{
  "vocab_size": 16384,
  "norm": "rmsnorm",
  "parallel_block": false,
  "init_out_by_depth": true,
  "beta2": 0.95,
  "train_tokens": 700700000
}
Each number is 500 + 50 x the weight over the matrix's rms, rounded and kept within 0 to 999. Layers, rows and columns count from 0. Numbers have three digits each.

# down: layer 12 MLP down (transposed), 832x320, rms 0.0296, rows 572-602, columns 0-63
# gate: layer 12 MLP gate, 832x320, rms 0.0387, rows 573-603, columns 0-63
# up: layer 12 MLP up, 832x320, rms 0.0382, rows 573-603, columns 0-63
down572:487478528556475487489459473502534520447485572523419440504463475367490426499500565527551466551429392463518517427484509496526471621415486545426498450596436583513497542495502462520522514530492516
gate573:531511543493551465444566439450580519557546492521391455424437515564401487549584598546485496603461615540491484369504441479512452496568478490477517519467490603492538387516501561470421496483449544
up573:515500493511463584568463619505598557500526563490445504413422552470560503496561447481448511564517579582524539503588570515539558465428572461480418508544448582566447560649526447519490523517498546
down573:506532508512469432467528429524439501461549465459517470453515540509419580571459449422525448419490801495454525515414523511539432473538500538476403527494491468486507586569499528419579513548514500
gate574:507489534521434369464439496535471527501512509552540550450533551516516448534533567495436433503531504572523546510426511500427487550506525428545542536522445382504433434518474516435651487526465428
up574:447426590487569513480392491565507480560503493525524484583441517527429462476504518508432476470465459463440567550538505556404433566496530486493508546529525454505522458536518466532498495479516552
down574:465547515586433502413530521375438488507542456477506490514499568533603466560584508470509414459482519479558532543534551497528553424509424531520416518468429483628468455508404501470532515527475517
gate575:440508505425464609614527518376443479510507446478516485464419484421484582468510481601420454522528499487499503490415429491475576433493461543507560451489474540493590538504570551467516509524512503
up575:560485492549558474610508468566646460497460495477525469473544561495513523474457492381544469520478467553468555492531509439488405515527459481550575464546539503555444432490525511457533449570480421
down575:520508478513510523508475447507577464497449533500517509527405480446513508453463471280546496476516153530532476533501507510575474780508569494569527502528474557561503499583484502535454573456489513
gate576:454517510521505428477449548491523506564449549458546455542408514474511494514478581494505456549416430441546428533561557547557532565490479490428519454607473476581470490449569474502445406431457490
up576:488487431525511479495516538563499413525476533449461531479486591529434487453566541530414539361505438538485535483535520437456492481479523469466519528495521439596488548483501574503500408425429470
down576:485432541535554475469492498478483471445530518416500563457499524507431583496549476505523504538452525514527465539470531471454598459594521404494481515692585553500505492517464487467512508543559546
gate577:428442487475528542586489539445528497425532478513437412465518418490570543428480576494431453465523540497512414422506472502578525507492529493538469471584536512434516553542488516522518527412426499
up577:499528498465563407489553505533509533471506517513471540453460606466568491568507503555523494528538504543479517489517566413423509487530506496595461471485559585485520529516452466480430504418491433
down577:501474524595497501424492512456502506457583541452503448516543557541527485574514517594507508501540681541527523469469502527536534329508554440424521422517483499458503501513572477548557554583544524
gate578:534555563450451461510449625542454442531516489394465462479417550468557523581440507455527487436422439541572520462521531500475520556604486530570433523574477562539479461465506535517352463542514519
up578:484543480594505541409602552432470552546476475466428507485583512525433517546441501534390512560458573475585530471489510475456431517488452540470510556566427464527485496471571548496465538515508534
down578:413474501627637491440478513499568401522487519480488387512518453631431473499528489551478499540501668449585461507563546530511496524540574482552534524502461527535505581533547509419616477470525507
gate579:500413510554524446491416510568419589426514418424485426471528531493500481501378577387433507524470427474399501482475490580531510445523564515560482493584444565509471482554515599538542521596475514
up579:454565552543501495495556489550542485530453526530401515467567477513553457530442538541542541452514533535495502442539502448543562486507521469596584508589478517480449488513464430462402499576548410
down579:387478536495500423464450439555474499448511338551470500429460437457572529531467431406456574554645460535509512527494606514489655353486483643622517454530535581514394531452521561491471530628503496
gate580:439556509544528428507513602445549473515534442452418456434534539504522478465464412461574519498584425550531442485480492484522513527516460459505450454528522487502442548504439453437469559526449533
up580:430427498419427455520493516440427575520508469524431582542538461457542515549424526501486474485457551547481516638458453466624481500456540424511420558505546459529536482536570472487505483519559478
down580:480458526582534482531482494571522512422472515535491470603443515526461484480499571548483500508539562499502454532450512494506647406468461578490491443458543519467473540499512457469548458509451485
gate581:421491442520547488580534500424530487540424424448455622461604585491613478501458549504440569481485505499509496550496516531481561491489470421579435575604506500444431440447493419400444453498521438
up581:420425464454482545520486414455555504505486547430523398562548530593478512485524509369537528477445435525556453518567431585547500550515493585464492541476484446471422498520502404538561449435551454
down581:587495515564541438474557477515480476411460574579459427466506461461602504442420496536469510512379472537449502527526461560547564593496562375449475530559494483341503431494416537487584564482573439
gate582:403468404468478438535546529560557596465492474392504509521554545594531475464536484463544544527472460459438519452608461516538525534502470527512460504481508484450444540509464511556591545514569520
up582:460495538492407549506429469594489551517422520537430496543523533463490491434479494514497496446476529494460399517463539578475459524475510549479560532560430546455545404509429555522502534462551565
down582:534611502477509524526479489482549369510502544431457509525376517487512505470518496561554587454495488568548476464491439518460385459485526538446474402575457501468546449478469476526584544563523529
gate583:550440551579567551591519519437541433490466544421469638444439594465527569459478458542441535521596512556538459458576452534542524475557419419532485605447535478572541432534529539539422469548365465
up583:505562495452415443591575432453431615474564499429449505504483541646497397546545556470467531433500466526495433528491465509514449574577486497504552549504481541471467397531447530500502493449555527
down583:547554529521575460519410495455591521549562514581523558511460537455490533508409472584487477527495416541436482569502554458575456604482509514522469503465555519488461555424505579480580551538434450
gate584:427523503468582472507490520488531513396587479404435482384441475470637549506398526508441444477446543511568574460535488521559537530498467536559424515467515530425539501436502556550488548534439499
up584:537544545484480485596439597459442446545445534543537543457478389609547458494551425525467500495550596552522548519502462450533476409473552542560477481512475551496434414549459445520605493534501622
down584:419476438567451552508418455477614420537489513413495615464454520581456536551516535503589577569480688576447615563544558496486409533511365507466567474489529514471466617467557461524539422459505408
gate585:509540529452540470448475418452442506466522487533497434526511489553556521530548547574580429527521443399482507551543567513444440515545493510551506563503407412401548442495474463436491535522558478
up585:482525426559494523465480494407555534554464496424523582431604511515470481514439482538517464533507516525537443493428483488508440594448447527521545502547444484470478566431607489431516500522475410
down585:567487594458491512480483514525506470484496491515521497524509524588542455455504481523581439484482347476536428430508588472475508523495513519571464495434471456543531553456467440491448500509551519
gate586:440424403538506350540500554486515519517490462438466488578483440459482491451449528420441503465457412425510436510448503401530506561416565498545530562620517454508430472461491458373511415592448503
up586:486482475475466446545491460391513459448537606429560455427426532511500416554550423530512471531515580459445462579506483462590490518467480556563471519468450488494443581506496364521570474465476502
down586:441491522435487482396493504485477501492468580394458516545542459416463573458585543496508421442467447480484464496476487492468432445560495563523513492546455454532501461519488552572562496402540577
gate587:471599565506484553428552594496506492488552494501453487523512514502461489538443473441556570473410594554491449369581509525476489558481374474496548467561469513475507591554563504550481518490519517
up587:528576530514492483541558407486492430394551513484467509546471538467480506437422443526546535572473519554503518516459471485501509573412527483462477475457472534511470475539460389533483527460507450
down587:561473498525419500516516513515501527546503522469494513446535495477490518545537529520430466514504474440440465419407485516505529521559562451544498574502515471485539505603538497474515565513452500
gate588:427420525575468439450535482499547577505484433492535508569437439501555488457500470525492566441554512366472524580443548528514490453506485537525530532598469532546445412570555575399437433436443610
up588:504458565492612485512460543534500487544495481483497535535570457427500549543531473568522532506566497394479467512500447536455424520421533460438506590546450522507482447556544574479480433452511484
down588:554493518487559561583478505496479470498457427419431532439520457505452597441590475508534440418580422511467495533475430458450443526557484483508625509471561545447470497565583468529599497409530532
gate589:520532508588496456466495511508515541500559615492487569572418476598502515500434503444505414506480499440499541440502512584465477544518502545548571450552492484591590504571494498520542477472507540
up589:476520547490567617524545432475497531488553463490525571419510546486513535440471443482456595501445561508504484523487448562516499453526460580530428469429550551481584433518537607555442527373488511
down589:429514482489578582490523537468496455537512544574416544486542410472486519513527549436549572441489475515496434573498482474492425547467502494503526422485473568501526489417515573449536526446466414
gate590:551477425463421518527513542468495436588555546514559509562453494455521468564544586499537472568496582553464462545464486563469349507450503552533500528568574573479526517417608510507485552538558465
up590:548452494478473497506461551529509422612530532535558434452468460466555520542515525513468473498486467490522434510523510538531471500467538452537432478585507557465475485559584492493604532461543523
down590:493407523515509424511506592435587465434537480498480510512567425468445430492510446501503534516545801478569549524479478556526375434494575497459537478464556512574500471506525433431454444486439476
gate591:450506549478493523544539540512436474462543513462549467578519480546556499562489542570407571473501441463387478536443500560571515570503437580489507570520434449527456458450534489511492562495506577
up591:552496430491596495533483484495497584545507486493549532454562523497465538528528430486524491527506596526429500445559474541407470411567424460560494482476560465414454501499490458529425452517503493
down591:504435512485472440472534489534580471413439542526484459464448446516519543465480491520517565547521574523516506551625489574519496402531463449540561426526509549559539467569503596510447514524567479
gate592:470563490477429444479422621508595421549479437452460551409437439384578416542489539433448574460457472491423504462397443560563537477476399510557489583519462487482524540588590481564519507446454502
up592:500427512552540500569473461499474530536465463409521476587483553481467551528531470556514554490479463566596528564601446502455559541475529506400468470544611448528590482519590514581458494502593495
down592:583413443453573452472556542500490506480526462464588416400503528541579497409522547539522476567396431487519402449558508463604542585472517512478586496537562561478516521417521440537600472523469479
gate593:503421462537554541592523555453578511500412421508484516492536495461476538572428507496437558433470496544398628488490541500495483481539511536499456510514528413573542433487469432522471577484517567
up593:628485576550513522491511457463551552560537467486418419493446488512428453418501542529536541552498541437399448539505556502576503484547533488455504373542561571471570515494450476582524507466400554
down593:472519505503610549450537492470421548559524437491524517520514497565509505463432483462596385463422336505422479485541513558576570680525551455472456539504541508422512538517446491479538454511487596
gate594:558461479539487535510513586521524427502445463485517443516506468378527419581578569493515452628505536433446541509521582475578465510525589489501487441435546395549476444501493499409440562480469534
up594:555515582502613524540540552545554535393483483478464459527478476480638522504551455493474445464435526591515454438473522583571585429453423541540498540546482484547492445497437466605568459415494543
down594:461482523514500516436532547455528499457498490530552542626533574452412458489437573480548539420453604450526609611560527477582532402497512534489547509490538559444482488471433521603508527500568502
gate595:477465510474484603547516518528498549537477517473537467502475479580459475558518408571510477526515473545497550524463391379470470488528498556411496541464491485460457489534559430467467477424502605
up595:507462490534436477528558465483434463554534511475440544523381465561590545446474424519581542490431437451522442560442470461476511486452503443467520486464409522494494487557500573504501536520453536
down595:534537498514483512486519542488444451409491449446531514576576555427458518559488557537458544484465381542599515437616487413578458502474410508506494487510486393473463439458509536460471442434464554
gate596:470456611530517479504419575451429478444480451606444538492493575459469508450558433559542583643513537460426515464555572511503458440512533471463574411470444481449484517499513487447575565484488532
up596:539521517503443509423479494511560585541601488519517442493527472452535465598509591521517502444511506522523524480467513547465476543520552514532420569431529467541468638559535563632543493628527456
down596:453569442576486510476481484492422459586436432510561491510522542539410455485601502438466512487541375419539514439500479472515584612580555523466549447514509439424457475545474540702476544588539475
gate597:578497554564553514472550479563513473489488460499549464481529500534502446522559486496452482532431528416571447387434467579457545510501536483473558462524489474484475428521574507478537508468524506
up597:566450501486476460459539497536540548520437491433627468466501489540461588539521456459513513532412519456470483545449474471435508438463498508579542612486433601619554514480508517425483457470548481
down597:481416466549446613552533494416466435572439406455485440396519459538457501597474461559471556498558541521527402511549477451444330500618496543646505513552506477528524544419509479484454467473494434
gate598:477485529472503508505541416493458541494478481496479488518491520480512478449565469558393547428512426442468418462377447487549588557491541425561599487505410517399514539392509439458552364471538504
up598:549557506505589530454575435455485481540485496478482505519414539558508488650447623469546446450577447445547548505431516463495563444480411381574502615484523521443450438406513538479402505580419386
down598:526367436411428479521485455468503436475487594484569596408550477550508397499566491510456489486479317513486532385533471483607586455498418576566519448461493460539457556405513481582501470534502440
gate599:462376509531466544576448500490584437498444466498514477461513562502511511501517586565489516582520541550479469423455508446586557484523567446456481545549531516517607528524441446551580471570413492
up599:438515547487417524528455512487510439466454530486569442459426450530468389458531415592474602608578561503516425471517570542475571435476535551500530556575553445483560551562475496548560565456502529
down599:584427484480454508499550469488608480499487534421499496489467434413552506413562504541490560462495695582469498554507492459517607231553476560701537586513444551501504469474485487377443623537451402
gate600:450465475579515515495383456421495596535598478477553542523470556451556499605420520517547481494465522490495459506504526444477475427582482409521491488481443428451567438520431453519557546539560505
up600:557481541469484390539443449528511493537484650532495483473609402519533516478464543561587441496416494451414447568460441575537472506486543549372514488444512458615533542491517451501522439503585468
down600:500452501486444543425515503586514397513497429391575479348521505419453421500516528517474584440460593479507514514467437559468379643425528453509532483589478604397496548483553514433511460510560405
gate601:536524470462579469395543486461577503512491487392492486504513461471491482562469551492472556554525534549440509432494502528511420447497479465477580484509565442533457448417419501425585543497518556
up601:448546506513509474451479502484465496525473402568461453474534423548519475543467478585400465443545520526484569478509587568499455533438482489458454550521417566418464504491517394526475553588566535
down601:584506495504511495544420563484463464550532498502531571518487529476436502496415529419500475493477574500441502497498571421474456490495480514581525478434430507474401588424485529499559497482477462
gate602:389397558574576531513453426481501554522416497454479441536496512506537481567492464466412568506433472509458498470529563528400599549416582596534524459458469559541541452570451534442580454451565550
up602:474535521458516483448558487531461452501391578574398502479453507538452413532545456594438514523550548498417506499464541494426541511421597558425473424468568570541500480572516534534529453472453485
down602:507474558423531494440520484443586550384464478528456441495490538585464430543538576447497558467504450516517395503519511509404589550463456554472489382514530528488515528576565508548452482469443493
gate603:495513534487514519431579517524534469474520515598523575444498548470481494398479401456516482471545450576507512463497473510449523575408512467420454539498579487432545462513522469411463521496541496
up603:456558506498492542492496523538516466517466518515502543458481468555386507452496511508526548515580361484556489568442565537460380631460388450463493468550455486470486525575441415524434504570527547